config.yaml
vocab_size: 3020
activation: "silu"
norm_eps: 1e-05
rope_base: 10000.0
rope_fraction: 1.0
tie_embeddings: false
parallel_block: false
init_std_o: 0.0187
beta2: 0.98
schedule: "cos"
batch_tokens: [16384, 32768, 65536]
train_tokens: 110200000
Each number is 200 + 30 x the weight over its row's rms, rounded and kept within 0 to 999. Layers, rows and columns count from 0. The size before them is the row's rms in percent of the matrix's.

# o: layer 5 attention output (transposed), 256x256, rms 0.109, rows 73-85, columns 128-255
# v: layer 5 attention value, 256x256, rms 0.115, rows 74-85, columns 128-255
o73,120,203,148,197,214,244,199,175,200,187,197,167,245,147,231,170,191,204,158,196,169,182,169,197,161,192,239,143,184,221,198,182,203,195,232,234,206,137,234,191,224,163,219,255,218,187,277,219,209,231,103,199,272,165,168,244,199,225,178,217,217,182,214,193,233,158,189,202,158,156,205,166,199,223,192,175,232,211,209,215,145,188,154,234,105,197,220,193,188,215,187,203,219,205,162,208,199,213,179,177,184,198,236,219,166,185,227,170,236,182,188,242,206,139,222,162,230,185,147,226,206,217,244,188,151,113,215,183,168
v74,124,200,200,143,199,205,177,197,176,185,208,182,197,174,201,202,203,175,193,226,209,190,201,150,158,203,179,191,202,189,198,190,189,173,177,232,166,238,132,206,229,183,207,205,248,196,139,211,200,186,226,234,226,217,206,226,205,154,165,189,160,186,230,224,216,189,177,152,188,212,209,192,197,245,180,173,199,225,159,207,193,113,251,195,209,168,215,164,185,190,166,213,199,204,213,214,218,213,237,193,164,249,156,157,121,106,190,211,208,230,201,193,163,161,229,211,178,179,199,219,150,173,250,243,225,199,158,170,145
o74,113,184,260,157,249,272,196,236,191,166,242,204,181,208,191,206,246,221,216,153,207,149,152,184,233,229,204,187,202,287,238,197,223,223,158,174,219,272,205,219,226,189,205,145,208,190,227,172,181,218,221,232,234,155,246,207,206,231,194,221,153,209,210,185,192,221,244,162,224,160,155,116,217,180,205,171,168,196,214,221,162,184,231,176,209,177,222,195,150,194,212,149,209,207,180,228,191,212,189,242,188,203,236,201,127,163,248,208,222,262,258,184,174,191,174,253,188,246,194,251,203,200,151,203,222,204,228,196,228
v75,116,186,194,172,179,219,205,213,221,224,215,258,181,135,150,175,239,240,189,158,238,244,208,163,205,185,242,196,173,221,237,245,183,152,255,217,175,162,193,203,214,209,216,245,228,112,193,165,185,188,200,204,201,235,195,216,213,158,191,220,229,197,165,194,202,187,213,136,204,176,149,180,186,240,115,227,214,226,174,241,210,203,243,203,200,183,167,215,181,174,183,166,181,173,231,205,197,198,228,243,189,169,150,193,220,210,174,191,162,237,183,175,170,136,150,256,226,227,164,179,235,159,243,220,252,190,200,160,212
o75,102,208,169,168,205,154,175,153,201,206,185,219,204,128,198,180,156,213,182,200,215,212,189,235,169,168,188,169,217,229,182,159,204,222,217,141,169,215,184,201,292,200,183,215,195,197,186,208,218,225,221,187,217,194,202,203,158,157,188,212,204,221,169,221,207,218,173,206,222,212,226,169,139,164,196,183,194,208,202,199,168,222,192,137,232,207,203,269,174,200,188,198,191,232,248,203,169,251,200,201,185,199,211,230,213,236,196,219,222,210,135,167,185,225,125,195,197,227,184,232,175,209,152,205,251,204,195,185,191
v76,125,160,153,190,211,213,162,244,248,218,191,237,199,252,235,203,226,219,244,196,191,213,207,178,197,182,154,156,191,190,179,224,172,222,194,246,167,258,273,225,195,136,220,176,149,209,170,204,176,159,198,180,171,219,220,205,255,242,190,234,243,204,208,231,189,174,235,144,165,181,228,147,163,218,230,203,106,265,264,222,220,197,264,184,213,190,194,168,186,174,213,259,189,213,182,182,195,177,185,209,200,207,224,173,198,159,232,198,181,278,273,256,216,159,180,140,210,231,234,213,188,231,229,191,211,163,202,211,186
o76,117,232,197,217,172,218,200,204,200,201,180,240,193,209,148,211,261,167,244,194,205,198,209,229,217,153,200,219,153,246,158,188,199,202,161,213,187,238,206,172,183,250,168,176,184,197,162,151,202,203,187,191,183,210,183,213,193,243,195,191,157,255,208,168,251,209,222,158,152,199,164,186,175,193,209,157,183,208,194,151,194,236,195,197,240,195,175,274,151,201,183,205,182,187,213,161,214,164,188,147,206,189,188,196,195,194,175,223,206,230,256,204,207,254,262,196,232,213,215,201,218,201,152,252,250,234,184,207,194
v77,129,201,175,173,149,148,169,186,197,202,160,183,187,200,181,243,124,170,146,162,191,179,238,209,219,202,182,156,196,201,172,256,235,215,197,227,192,182,236,197,180,215,205,165,249,213,237,232,172,192,217,215,199,221,218,200,227,149,278,245,250,187,192,171,212,230,192,153,183,171,185,249,185,178,151,219,194,207,199,189,134,135,186,242,150,186,166,189,238,198,146,214,218,209,225,209,181,191,121,239,181,177,227,189,185,183,211,234,196,162,232,160,184,129,218,202,220,197,180,209,167,167,193,207,256,212,195,236,251
o77,115,226,193,171,226,206,198,170,168,195,190,230,174,196,186,136,160,181,195,177,198,162,199,164,177,202,126,206,242,186,246,194,177,232,166,188,226,167,230,213,212,146,193,204,185,177,178,153,226,211,230,232,220,236,193,153,195,248,223,237,177,264,194,194,260,249,206,219,153,230,133,154,187,181,246,192,181,195,190,95,234,193,206,227,167,206,209,191,182,199,192,190,166,180,152,157,199,197,188,207,210,204,234,199,201,199,219,186,204,213,209,201,167,213,187,119,193,192,170,171,197,217,176,263,232,213,191,172,262
v78,118,203,225,196,188,213,172,205,166,187,211,238,208,162,230,185,188,209,170,243,204,184,170,221,214,215,175,218,224,227,222,190,236,224,163,158,187,201,162,191,175,160,168,231,173,173,205,144,172,184,210,241,201,212,210,135,252,156,141,214,173,202,186,191,229,176,173,184,200,214,194,195,204,205,181,185,177,187,189,220,177,150,232,236,192,255,234,199,207,215,169,176,213,199,249,261,217,210,229,177,170,243,186,177,206,172,175,183,208,216,247,212,238,219,206,156,104,222,195,174,226,266,189,202,247,193,194,256,222
o78,107,219,221,236,212,157,176,259,200,189,208,232,179,229,175,265,217,224,189,256,169,160,174,182,225,187,186,243,201,178,193,195,226,180,209,218,255,195,258,135,236,203,207,214,171,198,175,213,237,223,186,169,215,190,204,237,170,109,156,196,140,239,173,202,211,172,207,230,274,186,222,166,139,250,231,220,187,257,192,237,199,166,227,167,179,240,228,264,205,195,192,176,171,210,140,193,203,216,220,186,205,176,214,190,208,210,232,180,220,220,198,206,233,197,237,232,154,196,270,231,220,154,149,187,172,193,240,223,223
v79,117,167,202,240,230,192,236,185,277,282,170,198,212,194,202,178,174,187,144,203,187,214,208,180,237,180,194,233,170,196,216,203,170,168,160,208,226,193,160,185,214,161,200,163,197,171,230,252,230,185,169,282,176,165,191,215,207,207,259,147,212,180,222,177,124,233,232,159,218,220,170,159,208,204,211,197,243,189,167,204,239,254,178,211,174,209,202,243,150,212,194,190,197,179,181,235,246,223,179,227,180,206,168,147,200,245,207,170,223,258,170,215,190,228,173,180,178,191,182,213,210,173,179,150,186,206,206,225,198
o79,107,201,121,208,226,240,182,224,203,252,198,225,260,223,243,200,127,157,244,268,154,261,198,176,234,162,147,193,222,175,210,208,208,159,206,236,191,206,186,259,191,215,204,205,172,189,222,218,215,190,190,225,194,188,254,222,237,226,221,178,191,137,219,205,217,277,179,193,191,189,142,220,174,223,169,228,227,171,231,211,191,211,182,184,170,191,203,182,178,252,222,249,209,190,144,228,195,212,224,230,207,159,231,152,212,175,208,209,195,222,180,178,155,184,172,241,196,168,191,152,237,262,236,218,157,210,158,164,177
v80,128,198,134,217,163,165,206,265,221,188,196,182,223,207,229,205,160,185,157,189,229,223,194,209,181,179,217,164,168,200,206,241,205,223,210,187,157,160,257,228,244,192,268,219,214,169,201,224,243,201,252,138,191,219,273,170,220,200,200,171,201,127,229,155,187,192,243,159,171,176,208,253,210,174,181,218,144,196,210,209,199,207,194,173,188,219,211,180,191,182,158,229,173,214,221,244,212,165,208,169,200,182,238,190,273,194,217,226,165,217,209,201,268,215,171,197,127,240,204,212,193,211,201,225,187,214,176,188,161
o80,112,250,172,266,147,200,190,201,217,224,202,244,200,197,185,138,167,195,158,183,239,238,237,176,197,194,186,240,165,131,224,199,226,176,172,201,185,164,231,145,174,230,215,221,214,211,241,167,204,206,186,221,177,223,191,143,224,171,203,179,192,236,186,245,193,205,203,145,188,167,204,200,161,199,182,239,218,239,167,173,182,180,98,168,243,233,203,225,225,140,195,216,200,234,187,211,161,138,157,145,188,122,226,241,215,172,225,215,223,256,215,193,218,250,187,171,211,164,175,197,195,199,170,197,196,234,164,246,259
v81,122,170,174,194,186,152,169,125,251,229,178,176,193,239,202,226,212,216,166,181,248,154,228,177,193,227,208,221,208,186,158,213,165,237,243,191,206,188,159,253,217,198,178,226,226,194,192,198,200,203,241,233,189,173,199,144,179,196,172,194,216,188,178,206,225,209,158,178,210,195,210,262,157,201,223,146,184,225,210,215,197,199,186,229,154,196,213,195,189,210,224,209,173,207,127,196,231,192,216,253,186,217,264,227,191,220,178,187,255,231,208,197,125,255,155,223,258,238,191,194,124,193,181,165,203,186,166,216,240
o81,111,217,137,183,195,205,185,186,227,278,192,224,256,186,252,194,204,224,172,211,200,180,169,178,171,201,226,264,175,166,202,254,186,213,223,170,232,271,237,210,205,195,239,174,221,207,214,216,208,202,179,159,207,223,236,211,253,180,219,281,177,180,161,179,250,256,237,157,164,196,186,197,228,231,205,194,188,212,213,197,224,230,149,260,177,218,201,164,221,184,191,231,177,214,211,161,270,207,216,206,221,223,220,189,191,198,205,246,170,159,179,181,169,223,251,236,199,208,150,226,195,194,135,185,244,259,177,159,208
v82,141,220,206,212,193,237,225,116,214,205,209,201,182,202,213,155,240,194,200,235,165,183,200,164,177,174,209,202,203,175,202,265,204,223,166,221,200,165,120,185,189,223,223,158,173,203,209,149,167,206,152,189,211,196,195,197,189,175,203,163,168,224,191,240,250,215,168,219,199,176,242,254,207,203,196,178,191,211,270,169,215,226,192,190,240,200,203,208,154,185,192,187,157,165,220,205,223,194,202,217,228,192,196,266,186,190,238,200,172,179,196,172,155,179,226,152,259,197,182,140,234,194,194,220,199,200,266,228,228
o82,136,201,230,232,245,191,251,215,222,198,151,186,184,236,252,220,194,157,230,190,212,201,236,214,171,180,194,184,200,161,207,180,215,197,227,205,246,208,210,114,193,209,180,190,232,197,205,154,189,219,209,216,169,193,216,225,174,259,189,206,217,198,152,233,207,244,194,208,203,194,222,165,220,188,255,194,188,230,207,196,184,239,147,250,170,217,171,214,194,193,223,170,269,264,183,151,187,224,260,267,255,217,213,179,160,194,202,169,226,204,125,147,201,251,236,213,190,173,185,172,195,198,200,190,172,120,195,197,185
v83,131,184,204,169,202,222,216,200,128,239,211,194,116,151,148,155,209,206,233,175,238,211,186,186,161,210,154,183,198,220,212,191,202,286,212,177,186,190,193,230,214,226,183,260,192,169,215,210,208,258,218,152,206,245,217,159,205,167,180,162,253,234,183,156,231,152,204,153,188,176,235,216,203,237,188,199,195,188,205,194,171,248,159,208,217,171,216,216,247,227,211,216,145,194,180,171,259,151,221,212,265,188,241,217,215,136,216,202,186,163,215,164,176,207,226,182,228,219,131,179,182,187,215,183,197,208,193,156,189
o83,122,162,225,182,235,234,250,169,210,172,170,162,229,234,213,203,103,188,173,196,221,229,200,201,188,206,215,215,262,231,242,196,186,172,229,228,240,194,228,234,194,214,207,153,194,182,248,169,227,208,222,180,199,182,226,173,133,135,199,179,217,224,228,187,218,179,189,192,232,136,246,177,196,205,235,234,172,216,174,219,203,197,207,209,198,197,190,211,241,209,186,208,187,186,243,143,199,203,179,246,180,182,219,182,200,174,259,216,245,227,248,186,251,138,152,171,236,230,204,226,239,152,181,209,251,210,191,220,213
v84,139,178,263,199,245,175,158,217,230,184,201,221,201,195,157,207,176,230,234,181,200,218,262,224,168,259,270,186,195,123,209,196,183,206,200,211,256,210,232,165,184,121,269,157,193,222,212,197,236,204,191,212,199,218,223,197,166,243,176,212,247,167,213,192,251,226,187,222,165,198,209,178,178,218,176,196,231,168,222,208,182,212,197,172,257,208,246,174,182,197,235,219,167,217,209,165,185,239,158,218,151,214,164,199,222,235,170,224,236,280,193,249,169,159,199,263,175,201,211,195,217,199,205,219,222,223,170,187,220
o84,123,196,239,221,231,219,197,214,198,164,229,176,227,137,216,218,146,189,216,162,221,208,216,192,189,175,207,235,167,156,152,262,166,203,203,210,184,178,187,226,186,185,200,246,169,216,179,209,193,199,172,222,212,246,165,203,180,251,224,215,197,211,242,190,217,201,202,171,216,178,222,177,147,215,167,172,216,181,236,239,171,264,232,177,200,191,200,189,193,201,220,254,212,191,191,227,174,214,206,136,207,241,253,241,163,285,176,253,229,214,150,156,164,246,145,142,202,229,220,184,162,261,260,203,211,233,220,196,237
v85,132,186,211,191,215,162,251,200,185,162,214,219,267,208,145,229,165,215,267,179,188,164,175,216,137,224,153,177,231,225,217,211,142,203,200,131,236,219,222,208,210,176,159,174,216,132,185,173,197,185,222,204,194,141,180,237,189,188,250,173,223,202,157,241,187,182,139,213,198,171,229,202,212,252,195,230,218,186,221,202,209,205,236,200,220,235,226,221,234,221,143,176,193,191,202,262,265,252,209,235,215,154,205,195,206,223,228,188,250,193,245,236,168,161,163,264,193,242,192,254,211,230,219,207,212,198,184,213,258
o85,124,212,147,186,216,212,168,217,260,135,181,259,177,180,155,200,126,208,192,199,201,200,194,184,184,166,183,229,162,234,186,219,237,224,201,205,238,171,209,197,224,155,169,209,218,152,150,244,197,208,198,157,222,188,151,233,177,158,189,216,203,234,180,132,177,218,146,210,245,188,198,214,241,214,177,243,219,167,152,173,191,200,209,216,243,244,221,216,237,199,227,176,208,214,167,184,233,238,235,153,205,195,239,165,164,212,244,189,170,236,165,171,143,175,200,151,226,178,164,229,177,182,217,206,248,241,183,178,187